From a checkpoint of a small transformer trained on Wikipedia: no biases in attention or MLP.
Each number is 128 + 24 x the weight over its row's rms, rounded and kept within 0 to 255. Layers, rows and columns count from 0. Numbers have three digits each. The size before them is the row's rms in percent of the matrix's.

# layer 3 attention key, 256x256, rms 0.11, rows 160-181, columns 128-255
088:108094148078143094110165142151148153178137129162124088151116176128156165146121128157100102141114101146067141137125149127161158115147136133119127133130163127141141117127126084133144107126104141091109124113116123131150108149084128092126184150125136174123098162158149081151163129129097136101099093116133122137116151158132111084121142148136123096102150175161153170142097142162157156115146
093:139095116113130145139128116131143099115119168088159093125148135171129071122119164150161159139095127114168135139095153126135158131143126119120126124118085165118141106145143122160128108128120172092134141127151144114131148106123142130145151157123149135090127115112122150116125106125118152128140058120121125118110121140113128134129124146101120117131137169168129113081108129125141122138137
091:135153123124134125097128151096138131099139170123197113174136145096150124124133135111113156122168112103141128119084131112119156144142124122131126139135126092112143120112109174120094151107106082124148175101127122147136117125104171129094126111183151149137131137089121172095094145128120158157180135060145083142169155160093123156144132127105112143163146142102144133113128114108052140148104
091:133109115186116129099073153118091132146167108079122148110136071057134149144122136141127096135160142144115134142159137101143118168111103151131143137099104105127067127137135162140123115136148100132131128148166123133129095142148114081125084150124126128134131177161077102113137136105131099144118134125129123119121125116120119138096128132123096146139100122099142123155129120140094132131109
096:134072188108139112133173068118120148114101164113158141128159145150166075117137156123122139127140106147141130144103105130098145152149139135064120157130145149081120132105117111120163167119184109093120171148140116126158166138117145128164131130125094144111115154114151111092114141103119160155134114125099111142133055109131179157145136136113141123127157121087135137135151116130160109142120
093:138134149119112126121127146105171120119121119117122116162120154140112119113144124162100137122122172132123115111084183151165137130139103091120135111115131123151156124120165090114124093153096146144119129178102135141130164162102133063140119118095132105111135113093163081130142143193079113101166102078135086135091143138071099119150132135165141131121148143144126133138099154137138125100156
096:135070145165096083111166125148141103098110119148120126104102126129161132104164141085125130148084135072129120168111116145144112144148168118087098160099126107118121143116138165104152141129151167107152112175138152168165105162152118140172154147122174131108120138152171113132117147163100122137143125098112110133114113134165118136151136089120129088145145130120100106149117106116173129061145
091:114130164103164142138123153077122171137155119079110179121098139112125121116122104161172150166130134144107132175121141126129136114133081153145152149142116105161149124074135148092151105146112111109152134130160138142131157089111135148137144145118125077113141092141148092101093114161142146176131134075142174115166121163103201148136140119151152130135120112091135130101139134117141109130132
093:107118132080134139090089189128122128197144155120138115107121150119089148091144111123152143165120092123114142142114105109145134125154113156110162121090141130194100104115122099147091095120113134106133112130057115098136144140131176133130166118142134139112106074121114107096146099204119161108118153134153133157165139140074179118145136120114137141138160167111136119135128147121127136097132
108:108100149141120124151145145158160138133111143104112108131134154133148091130140153094173128129115176118111101113113158131134174118145137113109149189146137136136096112116120085121150155108094148137090140128108105112147133149169158153125132085112110113115162121127110085107171163144086180074164128143138130082135140113116144066134159124129143116130127120139099149094184134104157112109134
096:142148141127160117141147094112122156132120139121195117112089141114107125169111129133114176168088149101161148134130166137162111091110152096136114113121130152100188140146168153130176095128136150126150103127126097162157152111078108149122168116055119129131131109104126106110123084159160098155124086141125133149100114133119092159156151118124118112134143120152119097102127130099159115135165
110:126099126125134126124179107131148104123108160139156134139112154161157095096129161109114092122123175107106115128103149175151109149167104083084129117163110113119134132100117069096108131108099176126144121103096145138113126082157142120161146103133158167120151132111183130118140143124122117086124107115124112148129124158153092113132150144144125073172141132104101113079119123123125149099120
110:108094147105138134118111122118150106108134134107145099180123127112117084134122134134120170170126124133119090105066145139145118125143103069111127145115164104133111112112192114139144103147150122118109149182119120112111144143129088126129099125109104131093120120131099125137123125121116140094104115088091120072133126138179111156113157107113150177127147128152086148120138121163159111161136
100:117088115096120099146136146142118120131113125122077131155142186121107132091096105152151160175112156115134146156171114153125133138118129178123138167128130112108157116121117077105162114115088109147145105092105143156102126102122118141112136138116120112106164142135162121104116156144090135119161147131144109194136124135166126120169098126145107128150130151149164096113117147125155106148152
104:170135112126097145118127157115105112106098155170121172135121112118133150137138089095122076123130133102108106127168122132121126107157140105106116144119137128129163159120102110130150115157122142115111085114142182135120083127148151108154132169197138150159109084103140084100104143156146109127088143134136142158104145150146130103149123070153088129139139165117110070087164158105103161139141
101:130119131102126141149129103120178091134128121118129130111129122123138161164119133139137160127157143114117116095133135156108148107124137135135115138099099097140120153067176156164107131104160120114117141117125135100131121114140164113107124109130082119086122152161119188107135152172088137137100123162128125150101169165111099118108099162140158141086124139137129116172116138172099091130159
109:137140119102117145133136113160122111137122114128084103119169139158099162113122103174112140113112150151112121099134160138090140191128154139123121162128122137122139135077179115167098118168133141163126172149163132146114112110112109091162056117116134130123130110100109108112129105118114094114110141138101092103075132135154115079155132109113144133073100140183161122173146166119098109145119
100:096124156116134124101108170149158108150114104149149143145141154141112081107163160174113176111129147042123158135126096113128137133122086122100084124146083154123140118115137117112110125146154129135116120142128118122178160119137150165157122125173140133110100107174121137139114158127134133084135137103126138163117086120175148096134086147133140127162127122127143142133134147090141133130140
113:128138146137141124149145124068126148142174119141161121100105139144154134188077122088118137109089118138138127130114132140123123128129137105158102124111133150198134139108126129132126161135153084137171158122139098099119115138154153139098100124189111096109153093164116138105162117077128124154130108101108107165118101109121095120076091105102125138152129142114133087114128164113118145082150
103:144142105103136144138141133137165090146079116119097142132113175150158139133136126136109116120129124139144151145107147158110089137173133136155125133139116154140140152108132129112119151131144133150111088146140179118167106133116118070168126159120108105125181168153136129118115113142145102135122106083135125108116115157123123093105139140150175073145106134118155118164146117158133151110130
102:138120088126147084094133101116176107140140093128132168106135124088167134159127092123113115150131127086142110121151146152140120116130109156118157098150106146113116161098207139129151127104148115117129110117102142157157141100140114111137156116113141113129117102150136104099112131107166129118114127098085134107091138106135136128166156125140101109097127125148146131124127119105108163151130
109:154156162145142130110116141114133190113102138117151162093134156131097129106114136140125113098121187105079127140161126104130138183131145110134122132103152125176119093094133120148137150112156144162153112103131116159088135106187154118115132105156115122176113127111177170107098084103119116108140141170127141158074146154138148102112163137142106144156090148112135129133115113141127147133132